Each number is 128 + 24 x the weight over its row's rms, rounded and kept within 0 to 255. Layers, rows and columns count from 0. Numbers have three digits each. The size before them is the row's rms in percent of the matrix's.

# layer 4 MLP up, 832x320, rms 0.143, rows 757-820, columns 288-319
110:146133106126129157157137132149110129149130121155103119114139096099153121112139137131120106109117
100:160145156146116126156145105108158127115168136146165082129135173098083122094140106138140165104125
101:097128124123102131142120119146134131152156153072086180140130119118179171103120120162082116140117
101:117148146131171115112139184154138178155166154157105130150123156117152137141103156121115139133152
105:123086126172153143124123134135153086130130097091099149094108111133150111154133140151137110129112
099:099130181114111141109125102119159159120071120123115092128116117108146123129141140080085108176176
094:158105097172086126152173120130134122111150145155077086135109130147143094098136106155163176143143
092:163155105132154151154119124139146140122129065157119119097143162108132130131077150082101098136136
101:136146130168118107110119135140115117119122120126128111141149120146158144154114140178128114104135
098:105120130175104128121166110123154092115128112132139109137131131069126150115141153101165125124162
097:121112130098116120129133081170152121114126149163116147134104105143124117169122129135157144127163
099:134114122102119146134121182106141129130152165121133122136136164064114141130138151114108152145103
096:135149113116109139122165128138052138128155149131130098129129135130085109139149111130085113166119
098:127137150151109140152123099154132098113108152143101131136146114134160119150116128132126120098094
099:111144152131133127094077120126086140110103138121152112094084126157100126102144119130149117152164
098:129085089123111138160104122138139128095109104088136152139110074126149104141102088112125112095132
094:131171151107152134191109148163134094129121129125113154146142110120159155132142175105133107144107
097:125129146150144137137147144150107122112117163131159151123106122129143134119095117129162136167093
103:139108171155155156156114087131087130098163124136139136155161132115111131130140121136122149101136
103:136106097124137138145135174131139087130153107155104141098122037153145134153135107155114097164176
106:110115106160140118153124156132151123192135156143117134106141168103144178115150097122099127078153
091:126120093115093152147109114160121157128105126144096114113143126146111183144117171110127157170096
096:100124121094128126136133092131137068123144131138112153140161172107130113111162162105139106113140
105:115108157193119145165141109118116157112139139138175172139157172160102113095157108150147171132119
111:125175096117134147114087155130138156132134127110169102111135109119146100149136095126122134122123
104:156086135157098113116120149141136141142176116115115121099129121172106135146158129128159117166156
105:161139167086151093105115142159107120105181154141145150104062165159111133097129143097132128075126
097:140122126160112102130122147110149116122124168108146162117125094104155089138096126087117100123123
093:098152123149083151133118122078194126152158131139097108171128105134100166156167159118147180127116
098:168158139088146140146140139157153124121134130098110129148143169142138131104118106123157097110082
099:102110127112105180136104184121105145107122133094131103156077112166103151176112090150097077106151
091:094135122163102119108111146138138154108145159136120169135130129103128113162119117137143123124107
109:077107113137102120176118127100141116125075120112114088119115135107174098167130100098093084097116
102:117111104127123122129151140123127103140141116117118170126147144109123101133177128143125118111128
112:172157134149110122109181145159148199101141165121168147138126138141124137149140139105144122129103
109:121150145159133132134116122149137129155153111147149106133127118145148124103159109130129156166128
097:101169110161176094119099126089129098109136132126148168096151124116078106137157119107145092121130
099:109087177138150144158113119146156137094084109163113167162139119099123158125151165142159118098164
093:145101140147179132116130111142097104155135167119137145125126098154071134111171109167136146135126
099:135113140123147120125128084100097085159138099138132067156124124116132130110157133109131159092109
099:091091113145136076170136134142120139118137144130092045175167106134117132132110145159139097163141
105:100148147112165055132113104150155123126088095127104118132153112112104076103115130145120114134121
110:132136118100118082130118120153165191135086099137112152150129128099145139150121121116116140176118
099:068112146083121117125147144133134146107138104124163127126118149077145093131110115134111129087116
095:115159136111150137133171121124131144148115135153130110100160114138125133144121163122126111145140
105:138079173165133136132126159131142128101119109114171111126177091201140137146127148111115114153124
106:126134105119088144117188126137115164116146083073136136154141158137153120173127180144151120093124
113:130144128118127118125132093095067144107144098115173164122119146110099109128139128151111106082137
098:130087150162174154150130128123127175096148086151154167140155123176138144172189120134076113102137
091:165074155151128126151105090119145139144107146104100135144169152138085181136136153088111159129084
086:186132157123177144146077163126111139100123106100141123170170194090124135164117125166139111113162
092:169125130130097140128129125126173134151101122169146111132106122112155155123163140092109177113128
101:126127106129077184144169125132117160135087102111121148103123175122117143146172177175157176081137
102:146127094121176128094120105110111124125141113125114140154138158103138111126151140138128119135168
095:094166101089133106131150160125147155107151196135127131130125118150115155117136143142124128131125
104:117143162115185107134119133124107120109135122160123139097110112181144097112106111098115123123122
116:137114145118143115111129103144130138167105119126133129129117138159110125177107162121183131121143
102:162153103150175125115111162098133124141161157176129108151148118132134126128099128135146123140110
094:129179142112097134142137138124104133151140134127157159105133110158156111140112085121116078108143
099:088149147111108119135135146133106121118152147127122120172132165158104129138141105100127085154127
098:136147146098182092112114180128113100167100159153114130151128102125107116109107145095147142112159
097:137104132158153167156137123151166117105176113164177153117123167148094174163123112150149101185126
103:151128116145123145167123103099146149094118126100133100158193111156081179094128121096113111128147
096:197079126136108118158159141085080158111147123125137119093144166111113137120131144078071104153122
# layer 4 MLP down (transposed), 832x320, rms 0.133, rows 757-820, columns 288-319
108:127145115121163080144113143122139140137134101146127123146144111131129101147083120174132096137107
099:123164126128103162167094113094117115134148089143160114158142134140125155144112125142147153140114
101:091143128141177124149116155128115109115139173117112135109100111130141148104157120138153093154112
099:136142157119196159133133164123130130148135125145095127129133132152131119138066117132099113101112
104:125124139134083150133154094119125108165113151110125118151109157160182110110135149115103137115178
101:106153111099113150139151109138144151129124106173131094150164137100106087120085151172135179159159
099:131119109117194131173131150115135155127141144136104147137135119144109113131131142134106113156124
093:090106147131123116094150087113150131125157124189133122153112152154160141118133133087107116145129
108:138123187126147118119127159134137097140160103129152112124144159147174102114097109174129183088119
095:120131140079096116126140147130145123146136137133133159143059125096086139114120110104154077129157
093:163149126169115148137083123099145081098123079117128117148101117132125106141169104112154121122142
102:150114119120164106142117110137089137145135153111138135106135087160125134148092123141105150106171
094:134107163114142119170116137118120127120157153105146129127104146154122121136146088107155147128127
100:131115137135080147129109139138152182154141112128125159138135123124146125151171111137137126134150
105:116118107123111107146142121135123131110152105067113112131127125127101114137100127137112102093165
104:163148149135118137107141116145137120139123135098101122128115150130143161125120101121118122110103
093:090114096138124120092091122120178102092114172143146136085134140114120133098106147163116104110139
098:139129137139156137110096138135102149147083100085119115116119117142149175148148115140130168107059
100:116124064102131099123095179140129130126112092167121105126071113144166108092106162150136149137115
101:150165116112125059134114141126183114079128114092153137122139075157105150120130156132137099136171
110:119124131134129119117124096131154143130132099087119148160102139133139193129118119135142096110103
099:156128071116132054158114144092144151118074115129116151132124124134134148136124143097130093153119
099:118114092130148130115122115081125113066101106084118127112172078133113072124154131113169092097139
107:143139175128161120127125120103134170190135106131135101138143128149114171104145107125161106128130
107:121163135166193105130160120111089112144127170141121110110129143129151071153130164148069118183130
099:102135134156120103102122146108144122116154069127136111150117090174138162159145137147178117157108
107:152133118102132121106088124083145129144110118145071122129128165126152125129167114165160116153128
103:120137089135150098150102109148130096119148094150133114111098124097129128139122136147142136076122
100:131109117127118094129131137103099120147089108140087131171148159078161144083139119113069084151123
106:153156092142135137133123139155183125129160159106137145137185104134156134123129156105162077129116
101:128109131099119171141159137120139157153156146133154163117140175172096125175114108123156117146129
089:101133081114126143157137113092140167103118123155141139085171124118113146156106139155130063114106
103:163118112109123140089150185171125085140130165123132109076143126097191120123123128125139144147101
109:128101120177129146119129123136130114124088157152159148167103129143134139147166136122134109132167
113:144121145116120161126064135127160107091116149112159142137161141153079120156132130118153135129096
104:124126096144130142121080173166168107105116129151107158136124145138138172170113110158108177132086
099:076150177116120121131104170115133142123130101134100133128127118149076169134149109122147136090118
104:121139124128179134158082132118122109130150135119146079145111118120108102110101139133145135104136
103:141138181094157160105141118135100162142160102112128145142102089181112116112168128097119166118131
085:137104128120131116109134165134085060127126102127148138135144116141129135122141152109137133095121
109:112143164122130119135113097158094136130123124135118128124158136144142130135122124147155167127133
108:126097155158132144133098152131139123120155099182135114130137140159162138124126110147155123119097
103:124155112105117169124121076149134133108069096111147135128111103133140122151127114133119130136188
101:074155176133087093109103126135150136116130179127120110129109132130127108143133139107163120142174
098:127102168115116144101150120128061128119140187148182159127110131136113168144107104113123164129156
100:183135123135196171086112163115145162109130128150111156111140100133106134104121128135137131145150
103:076162126125149132110168130163166097104139126154142135102109144089165141181145102154079105145167
104:132111140129114115135141121115141151154119159132128122107083184152131098154140114141094123136154
097:145155117110154109134182111091116145123119106113068154104126123149094127123109123116126081158137
089:119123139169150186147151118119146157082123129099161157102113111119129097160104128140125140144114
084:118085143078138092115137109148127098150115127122129107154092085103093141123142134093133157120129
100:087138116105127096158115156088127147177122147168119158135097169150158161128149131132100151117157
100:144137120123123152162187103106149136096102083116107107121132082135150108121128106153111160139152
100:138101123132171157129145138107220120133097129159105155140112182068124149131121116112117138147124
099:130138136128130111131157180101127132116125147125161166144151190195144130135183111144103105144079
104:126123146126151114144139093106136109162159119133130130080106115137130101138114179124104116185141
106:146126114139120132140135145160139120163131182121154115141136132105117157163125137083159115080089
103:116122118140117157182115128153128109125173158097114125106124169134132076166130127155130135135136
097:086126137104096126093121103142140132188167099135095159134118120126137165128046125103118127119144
095:111114130144104139141086146127088177122150120132156116148138165144137135153127062089138102091097
105:126123118153141116106122170116139114124171082157116095125183129130112119139067152178147103169132
099:131121120113091121136143112111114133172134147069100153092141117051132151181131129157107124131129
101:111106088157146166150111141138140112104118154132105105138139145091121116132141113151165075083108
100:130129160162146142139107113137098106138144127152107118102156122153144150146074136125117130152085
# layer 4 MLP gate, 832x320, rms 0.14, rows 758-821, columns 288-319
106:168160149151131104178142102105125126113117128089138154127132109092109147138120142137103133131114
097:147131097146156139145117128105135121160134184076131191165146118143161129098107101124165102149123
099:105085096147176121146111114073111114101108088102140149152121128109170131130094144095136126092142
102:145117095148096080151089185139115138131121108114166143145106091109117171147118101102074132119122
099:158128098148118114114091106119103116123133172087110154119118122127125159171127122102128107092189
101:121145077120165113113115150148098166116147140124120116153111144139122083103132143094128173126138
093:169139126133132065120167099121082153127123162084105105121151167098087140102107124123134096120112
103:125166148136113122149132105148133105137111140142125153098130148136155143147139142162156143119140
104:155107131090142102153145114109102072165175125124146190185086130125153155099139122116140111116142
103:125122160121087125116135106140136112167153153151133143115107122164100133091101124177123129137135
100:112169117150126107116122147134102118169139133130138130094123117095140107136109138114118135142142
104:167117146101110179168110134140123089100130106154115129168119087117121101156118155132137144153071
100:160111146148157166132110115150097117149133128120153107183081100097127135147097171110093098129138
096:152110150124173122117093124093112109158124158116182139150141156150149109129119100121174117091108
103:118148129131172193135124122147103121141131133105167099179109107185125134152104110124155110163169
098:117120136145112124098129177120122101133175111151145089180145079155142126113122129147133124085143
098:119105102100099102169100121112133124068132112181115146153140156133138131119101124116107128149122
100:158152119130148139127118141141204128132132139118118114149134134138126104194084167138113139140125
099:121136102088130089165152134163126127081097130116127086142158120130122164160144161116140128174098
108:173151102139119141132114138122146095138159129111089160138076150111151152137163131130094128114127
099:107122141107142139158137157150093126139150106135139119174057119170123127171104144144110142152135
097:134111131110119145140133113150106119102107130103143116105112094098113109129160072143170075074156
100:141116178093109136116119115143119126145139108133134108099178102077152120135109112176150114088100
102:123129068155094129129118134125095091110144120110119111171073109178114126141078131126128135095125
090:165094111114138137107094129142122111139145115118124147136113162138089120152123129101160161145162
097:134113131116149112127077097124092115101149155133145143151119131141123142153104110103147161100166
103:117062177134134124088148157131152104097095117162133117125127150128134111145166126150157126106175
098:154143104129107152094138129131130163155113071105108119182112145139137146097179073127138169117148
099:135094146132096173175122132142136108150129114146148058129096100116146107156122131111116120126150
100:114086138120121126177096133134113109142168163127084144087132138136095125127117129136114149149088
086:149139114126110140117192136094165111125102132084136129108138114130094152135140169122099127141124
108:119090115120127092151167154135113055112134132122108104162147098132141157118157124112144137129061
103:123120103074125155142109112131130124112144098162117156162125099161121156116133143127071087090112
096:137092140089099148146154134139120173149150140146132102129125140108115118121128090117135108148108
106:109110156091134094177147108147158084094142139152127121111148153103071175118103094144132112105135
096:136122160127142149076120145130169113118128128149151150123079124125107099132182137134133118146083
105:153112149134123184158124123100134141132115145148149162128157109161133148114144129102115098139148
096:122164080138105110135135126127126149089139169133114132116132101126125130183139141124114139153083
090:095120154157114115147111149131146186107155111121147154100155126109080111184059094081142108133135
097:129141120108146141142103184086136122122130126115126125162122064161109124153117126116138128122168
107:128119138099141105164145139176146099135128132099143113169075107108113142115133187096154165158121
105:119141163076122101152147182100139115128113099118169096091112130157128130148098143118126108178091
098:137133101085127107165153135143147122150146131141162139109176169131146100128107115113133117069055
107:144169143157129139150125159112115092129122141113157120130130110134135130156088172144137139109107
101:137180157146172127119105144170120109178125140109114124131133112124137113154122137151134131094124
107:120105090146165103106146141131076180087118103125128108141098181107184114150159147135157096131139
121:118100137111123129139137167178166124086155111142129147113105129120132159100095130140152164192106
096:083134075127140106107079133126121127116119128140091149073158144132115118119140137154115153150143
085:128136126143135108155132160114159155150159118110188151156151087104094131178148097151128105131160
083:181125088087148097147073169128096082112135161166143102124153158112133114129108100135111111142129
096:136162175162106103115140083111165116130102067136103088131162154094108096147128077147118114123088
100:132125117125135112112116150103123107126109104162164124133091137143151122111105144123119100117165
103:119152068106117100141101121131108109091155130112157112124132144120106117145076143117148160148103
102:122114138138148119166118135112148124085099148095129126132121147128135133125120118093142139136071
107:079107133100117100105120122135157113169118147143135143126120104194125164125147146136130134130154
109:134095119140110123100159094130084140120133094157125130121124132121122103093135100136128128152145
102:131138134133133145128121153125106140131151137170143150129132096150135125119179126142155166117117
104:138131101120115150149136116107100115112096086122126064090146088065090153111120132153131097100116
098:148117102111132129189121147135126142138130127125122078185137123112114129141105174129137134137108
102:116130137159132123145096109124126158145112124117099124127080143155105138127136174104140123149168
101:096143095147119150115161101125154141149115138130143135155132131113179093125098102147170120140142
099:126119117130147154119142145140102141137130130111164101132141156115102167100101139118127130091120
098:138144081120118106135118119137132107158137105132131117144140152135117158116115140162134146123146
090:169132155142118132120112123137144083141159128116115116137119151151079090126151149130189123152124